Part of a small language model's weights.
Architecture: learned positions, biases.
Training: 155M tokens, 9485 steps.
Each number is 50 + 10 x the weight over its row's rms, rounded and kept within 0 to 99. Layers, rows and columns count from 0. The size before them is the row's rms in percent of the matrix's.

# down: layer 3 MLP down (transposed), 576x160, rms 0.063, rows 548-557, columns 0-159
# up: layer 3 MLP up, 576x160, rms 0.077, rows 549-558, columns 0-159
down548 093:52 68 55 53 43 44 29 42 57 47 59 51 46 47 60 54 35 40 52 44 44 52 35 39 48 32 60 35 48 59 53 50 57 57 50 57 34 36 49 62 60 45 40 49 48 67 61 48 42 56 57 72 37 58 56 73 62 46 61 59 59 45 44 43 36 59 25 47 38 42 65 34 61 54 70 42 38 56 50 40 58 54 54 44 46 54 52 50 49 63 44 69 58 53 44 52 40 64 41 60 53 54 46 58 47 47 38 44 42 65 57 61 38 45 40 52 40 39 43 50 47 59 33 62 36 42 60 39 65 49 41 70 80 41 38 52 65 48 44 62 74 50 44 53 36 40 55 48 52 38 54 45 49 57 41 66 47 52 51 51
up549 102:54 51 41 46 34 39 50 54 34 35 56 60 51 47 55 41 36 68 63 51 52 59 54 64 41 65 69 55 45 56 51 64 42 51 64 49 53 49 55 40 55 52 33 45 47 47 60 38 43 45 46 59 57 35 41 42 58 76 48 63 54 64 46 38 50 65 65 41 45 45 45 51 59 53 25 65 46 58 58 51 42 37 35 71 49 46 52 51 61 38 43 39 57 47 50 58 39 54 59 78 51 46 49 45 53 56 56 68 56 41 46 45 37 38 33 51 39 60 84 53 47 51 49 44 56 57 62 54 59 48 51 45 53 50 43 42 44 57 75 47 51 45 58 57 34 44 65 58 57 52 36 26 50 41 48 52 37 48 45 64
down549 096:47 41 30 32 48 55 54 59 33 46 41 51 59 50 33 58 36 53 53 49 56 57 41 52 57 41 39 54 65 53 59 53 26 39 21 51 71 49 56 66 62 45 61 46 49 40 55 50 60 51 32 35 49 54 59 60 42 42 45 67 39 54 53 48 54 52 25 44 48 47 58 46 48 54 46 48 40 55 42 31 53 49 55 57 69 58 64 54 44 48 45 37 50 59 55 61 55 31 49 47 63 69 52 58 68 55 40 49 47 58 41 45 55 50 64 51 44 61 59 34 43 60 56 62 56 34 50 34 65 43 56 69 45 52 54 49 33 51 45 44 39 52 31 39 56 42 61 40 56 76 51 41 68 41 50 55 57 57 45 51
up550 085:46 34 42 67 61 50 52 69 62 44 47 45 30 48 59 35 58 58 47 38 51 39 58 29 42 33 57 46 64 48 42 47 59 60 68 49 66 48 42 57 35 69 53 50 61 64 51 41 58 38 65 54 47 41 46 59 47 57 64 48 49 52 68 51 47 56 34 55 28 31 54 64 44 47 41 47 64 51 41 52 44 62 63 45 55 48 39 55 47 58 46 61 44 45 51 49 35 47 51 33 54 30 56 53 46 33 62 45 54 50 36 57 57 51 56 52 56 41 53 56 65 64 39 43 48 63 52 56 39 56 71 49 41 54 58 50 48 65 43 42 43 58 55 57 58 45 41 53 54 63 54 26 39 37 34 53 52 69 65 31
down550 091:49 55 59 47 67 37 48 42 45 58 60 58 67 34 21 57 50 61 54 37 42 41 46 45 42 48 57 38 55 47 51 36 65 73 46 54 57 35 46 51 49 44 35 56 56 41 44 49 64 48 41 49 46 64 75 52 43 56 66 59 36 59 42 63 51 43 58 34 59 57 55 28 68 42 22 36 58 70 41 62 51 54 52 55 46 77 47 57 56 40 53 50 54 57 48 31 55 56 58 56 62 44 48 43 52 46 51 41 55 49 44 35 42 40 52 51 43 60 56 49 46 38 56 70 50 41 52 48 52 53 51 58 41 55 43 53 52 41 31 52 52 61 37 47 53 43 71 52 35 46 46 47 31 39 62 59 59 37 60 52
up551 096:54 64 45 73 36 45 44 58 46 47 67 53 61 35 48 68 61 55 53 39 48 51 55 49 46 45 46 65 57 61 41 45 46 44 58 55 60 57 50 58 42 46 54 50 45 48 38 58 59 56 45 57 20 47 38 30 40 57 58 34 32 41 77 50 51 24 51 47 46 50 58 37 44 40 44 43 48 56 63 42 68 50 53 46 51 52 47 39 58 38 46 54 45 50 53 52 41 56 63 44 49 67 36 62 33 59 52 64 55 53 56 63 47 60 50 48 64 43 48 47 40 48 52 58 58 34 45 49 47 60 46 44 56 60 77 41 74 41 55 53 37 46 29 59 66 57 72 52 53 54 61 59 34 39 43 62 50 56 37 51
down551 092:60 62 54 47 47 62 64 33 61 67 56 58 46 60 55 34 38 58 57 61 20 33 67 48 48 50 48 36 42 46 56 43 41 48 55 62 51 58 49 64 47 56 49 49 48 58 55 39 33 54 56 40 64 69 49 58 59 45 40 48 55 40 60 49 48 56 48 41 49 22 36 51 44 46 45 41 62 60 61 41 35 64 35 46 38 69 43 38 26 45 48 42 46 66 47 55 51 54 67 50 59 59 42 46 65 61 46 39 41 39 44 70 57 27 53 57 59 47 50 51 57 60 57 60 45 65 54 47 53 46 48 51 42 59 41 57 42 51 40 38 62 41 60 52 54 53 62 39 55 49 61 31 46 46 31 58 60 61 56 37
up552 091:45 52 42 32 40 33 36 68 41 53 71 46 41 54 57 49 54 46 66 52 50 61 47 63 44 49 62 74 65 54 40 80 48 62 61 51 57 45 65 33 62 44 51 48 48 63 45 36 52 46 43 59 49 51 42 50 60 44 60 36 47 65 56 38 55 48 58 38 45 47 60 40 38 41 47 44 59 45 58 48 59 56 63 44 47 47 51 51 66 41 44 45 68 40 60 31 64 47 48 50 40 55 45 49 34 65 43 70 53 58 59 45 55 57 51 58 38 48 49 39 52 62 51 49 67 34 66 48 31 54 52 49 48 44 55 59 48 41 56 46 45 50 47 53 51 51 42 50 59 66 41 32 73 54 45 17 38 42 60 45
down552 088:54 64 44 35 42 49 52 53 47 54 22 44 51 59 56 48 56 57 42 41 66 70 34 41 27 63 42 54 45 43 45 53 47 42 42 31 45 53 30 66 39 62 47 46 48 51 58 32 64 51 50 76 44 53 55 39 61 60 54 47 40 55 37 50 48 57 51 51 56 43 49 40 66 54 47 44 47 49 43 48 60 52 42 63 54 46 32 51 57 56 40 66 63 44 33 52 33 52 46 44 66 47 58 50 36 40 62 49 28 61 52 70 51 39 47 54 66 63 55 65 49 44 46 46 65 43 47 51 49 61 59 53 43 44 48 44 54 63 53 62 48 51 57 56 37 42 51 42 59 41 58 57 46 42 58 56 47 34 37 88
up553 096:42 47 29 46 68 53 61 78 57 53 51 34 62 54 59 33 63 46 63 44 49 47 60 54 55 66 41 54 65 58 33 72 46 57 41 42 36 46 59 55 42 43 56 59 43 60 41 48 58 39 49 41 59 44 54 51 59 44 37 67 28 65 57 59 58 52 46 46 60 36 50 64 49 59 48 47 45 39 59 68 40 61 46 51 59 39 59 52 43 50 36 49 52 69 38 44 48 58 51 54 34 66 53 65 65 41 50 44 63 55 45 67 63 71 62 31 46 56 41 40 50 54 39 50 45 52 48 30 51 57 51 50 46 55 52 34 42 43 44 44 42 55 53 40 40 57 55 34 27 53 46 54 39 53 56 64 62 59 60 59
down553 101:48 63 44 45 45 54 51 57 48 66 70 53 46 50 53 49 68 44 29 67 31 45 57 50 42 51 28 60 41 40 49 55 46 41 57 51 45 44 49 29 47 70 54 44 55 57 42 69 72 45 59 48 35 54 43 45 59 44 70 38 30 45 41 57 49 69 61 36 45 56 56 43 45 51 47 54 56 60 46 67 57 44 59 37 48 49 35 45 55 32 43 55 70 68 53 48 44 59 60 38 43 55 58 54 51 48 49 59 50 45 60 49 57 56 62 71 54 48 34 39 43 54 58 38 48 53 63 52 33 42 58 29 49 47 62 59 43 50 36 68 41 40 52 55 39 44 43 40 49 49 65 57 38 46 57 48 59 58 54 21
up554 109:47 49 54 70 63 53 59 51 48 59 44 42 28 44 43 48 71 51 60 68 46 60 42 47 54 67 52 64 64 57 64 48 33 31 39 62 34 57 77 40 49 40 54 59 70 61 44 45 51 48 22 38 46 51 57 51 51 59 59 29 45 49 41 40 31 49 44 40 52 54 46 47 56 55 26 49 53 46 47 49 28 41 48 53 52 46 45 61 50 47 46 52 59 39 53 65 71 62 42 53 52 36 38 47 56 56 62 36 53 53 38 45 54 43 47 40 57 55 54 44 64 67 67 41 46 51 39 55 39 35 54 61 48 45 43 42 59 47 55 45 60 55 51 39 53 56 43 45 43 27 54 45 51 66 42 54 62 43 57 67
down554 100:48 54 58 23 41 45 55 46 54 48 48 46 50 45 59 48 35 66 60 37 51 29 51 66 47 43 59 56 65 53 57 46 38 45 61 48 47 52 58 68 63 56 47 29 39 65 61 63 49 55 52 60 55 42 55 58 59 59 63 56 39 51 41 59 64 38 49 41 57 50 43 40 48 46 80 51 47 58 66 35 51 38 35 67 54 51 36 55 53 55 39 58 51 45 50 47 47 42 55 60 67 56 55 32 38 75 56 38 65 28 66 56 56 53 59 44 30 43 58 55 46 47 42 56 44 57 63 46 40 50 51 40 39 48 48 29 47 58 44 50 52 61 48 43 44 61 48 51 56 46 50 47 40 33 51 33 39 65 34 33
up555 114:59 35 38 58 74 63 43 56 33 45 43 54 48 28 53 40 59 50 57 61 56 57 59 55 44 61 41 59 39 64 49 45 71 61 34 48 41 43 35 54 48 48 52 41 45 53 49 57 55 51 54 46 47 44 54 30 64 49 41 53 40 45 56 48 51 55 49 37 68 58 59 42 54 51 53 42 38 53 48 47 48 49 51 69 34 58 52 72 50 22 57 65 50 45 60 53 50 42 32 63 43 50 43 56 54 51 52 48 42 45 40 49 62 57 47 57 67 63 39 50 35 46 67 41 54 37 48 56 65 40 27 54 36 74 52 57 46 39 59 37 50 53 34 63 50 69 51 59 47 41 49 51 44 48 47 40 64 31 29 61
down555 109:32 53 49 47 51 57 67 60 51 49 51 52 51 54 37 53 45 51 53 48 57 72 56 47 34 63 60 58 60 66 31 61 46 47 35 57 59 40 44 52 46 40 48 59 64 58 57 72 47 43 64 54 48 32 34 66 50 45 59 63 50 41 60 60 65 35 55 45 55 36 44 37 48 30 49 41 42 48 40 55 44 47 78 38 51 33 58 50 31 49 55 46 48 46 49 43 58 61 60 58 46 56 45 31 52 50 36 41 38 45 52 72 39 44 50 51 27 58 51 60 48 47 61 54 41 53 32 58 61 44 61 52 59 47 61 56 67 46 45 67 36 42 43 48 57 60 31 37 57 45 66 45 55 40 47 29 56 44 56 53
up556 097:39 60 51 50 55 57 39 42 49 55 59 64 41 44 41 55 53 55 52 61 59 44 39 57 34 51 54 68 59 70 53 44 48 40 42 61 51 61 57 75 68 67 35 48 66 49 36 55 33 53 51 42 55 46 52 20 50 65 66 58 52 18 42 46 42 49 44 47 28 56 61 45 41 58 49 60 40 55 32 52 56 51 61 34 45 57 51 50 63 53 44 64 55 36 58 49 46 41 48 45 48 63 58 62 73 45 47 61 45 47 42 44 58 49 45 36 40 33 49 41 51 48 40 57 53 51 49 60 60 55 39 59 45 48 51 44 47 61 53 47 49 43 39 49 72 62 54 44 47 39 39 26 59 65 65 53 46 48 53 68
down556 098:55 65 26 52 53 66 48 42 64 52 44 48 59 38 59 52 36 66 66 51 43 56 38 36 47 51 54 49 56 60 60 54 24 54 42 81 52 43 69 45 55 69 69 44 53 64 45 57 50 56 41 27 49 54 42 39 50 41 32 74 48 59 50 55 50 49 67 37 42 39 25 38 42 52 53 65 45 44 41 51 55 43 49 45 58 45 57 48 42 57 59 76 55 59 54 40 57 45 37 63 53 42 40 59 57 61 56 47 53 46 58 47 57 39 41 34 40 49 54 42 55 57 57 59 56 65 38 55 46 50 48 35 41 56 29 61 57 56 43 49 44 33 48 44 46 55 51 41 47 43 51 38 49 49 42 60 45 45 49 63
up557 102:53 67 38 75 52 55 25 40 53 55 57 53 55 40 61 45 49 48 48 47 60 43 42 48 59 41 51 44 55 45 30 50 48 45 36 38 49 62 33 46 60 60 47 48 64 62 42 46 53 55 41 47 52 59 50 44 42 46 46 50 53 50 46 39 58 45 51 40 40 31 75 59 55 46 63 28 59 45 67 62 53 46 55 46 68 54 52 58 52 50 61 33 50 43 60 59 35 38 46 24 56 45 57 59 65 39 55 36 42 46 58 58 62 54 55 41 39 41 66 50 61 37 45 39 48 39 57 47 45 48 57 59 45 67 72 71 47 63 55 57 48 42 54 58 24 66 54 57 61 44 53 36 57 62 57 54 32 60 53 38
down557 099:50 46 42 44 39 39 46 42 53 43 64 34 57 56 43 57 45 44 53 57 49 62 46 60 43 48 63 43 47 60 71 32 57 59 62 36 48 43 71 38 51 39 37 58 76 65 40 39 49 47 46 39 44 56 43 58 41 47 42 56 23 43 46 53 39 50 58 44 43 45 39 56 49 60 45 48 57 52 49 52 58 56 36 52 32 45 44 34 52 29 54 51 61 49 48 59 59 53 84 47 59 48 39 40 73 57 63 41 52 53 53 45 49 44 60 35 45 45 54 59 72 49 67 63 48 58 66 70 45 48 44 37 43 42 33 50 48 40 41 47 45 55 44 46 54 44 49 55 62 47 47 65 43 41 41 75 64 50 53 60
up558 094:48 49 55 56 62 53 42 54 69 41 56 31 44 66 48 35 26 43 43 45 50 66 52 31 82 58 54 52 45 41 41 41 51 41 46 42 46 48 46 45 61 52 42 60 50 54 54 38 64 54 54 43 43 60 34 55 40 46 45 55 78 25 48 53 69 49 40 44 59 60 60 56 57 45 46 57 37 60 53 43 38 67 47 37 40 49 39 65 36 75 48 57 60 42 48 44 52 71 66 32 39 54 63 36 55 57 58 52 64 52 43 43 50 40 34 51 40 44 48 54 52 41 60 53 56 42 48 54 34 59 38 48 51 47 51 45 58 41 55 34 56 36 48 63 34 43 48 66 56 51 52 57 34 45 54 54 46 51 53 37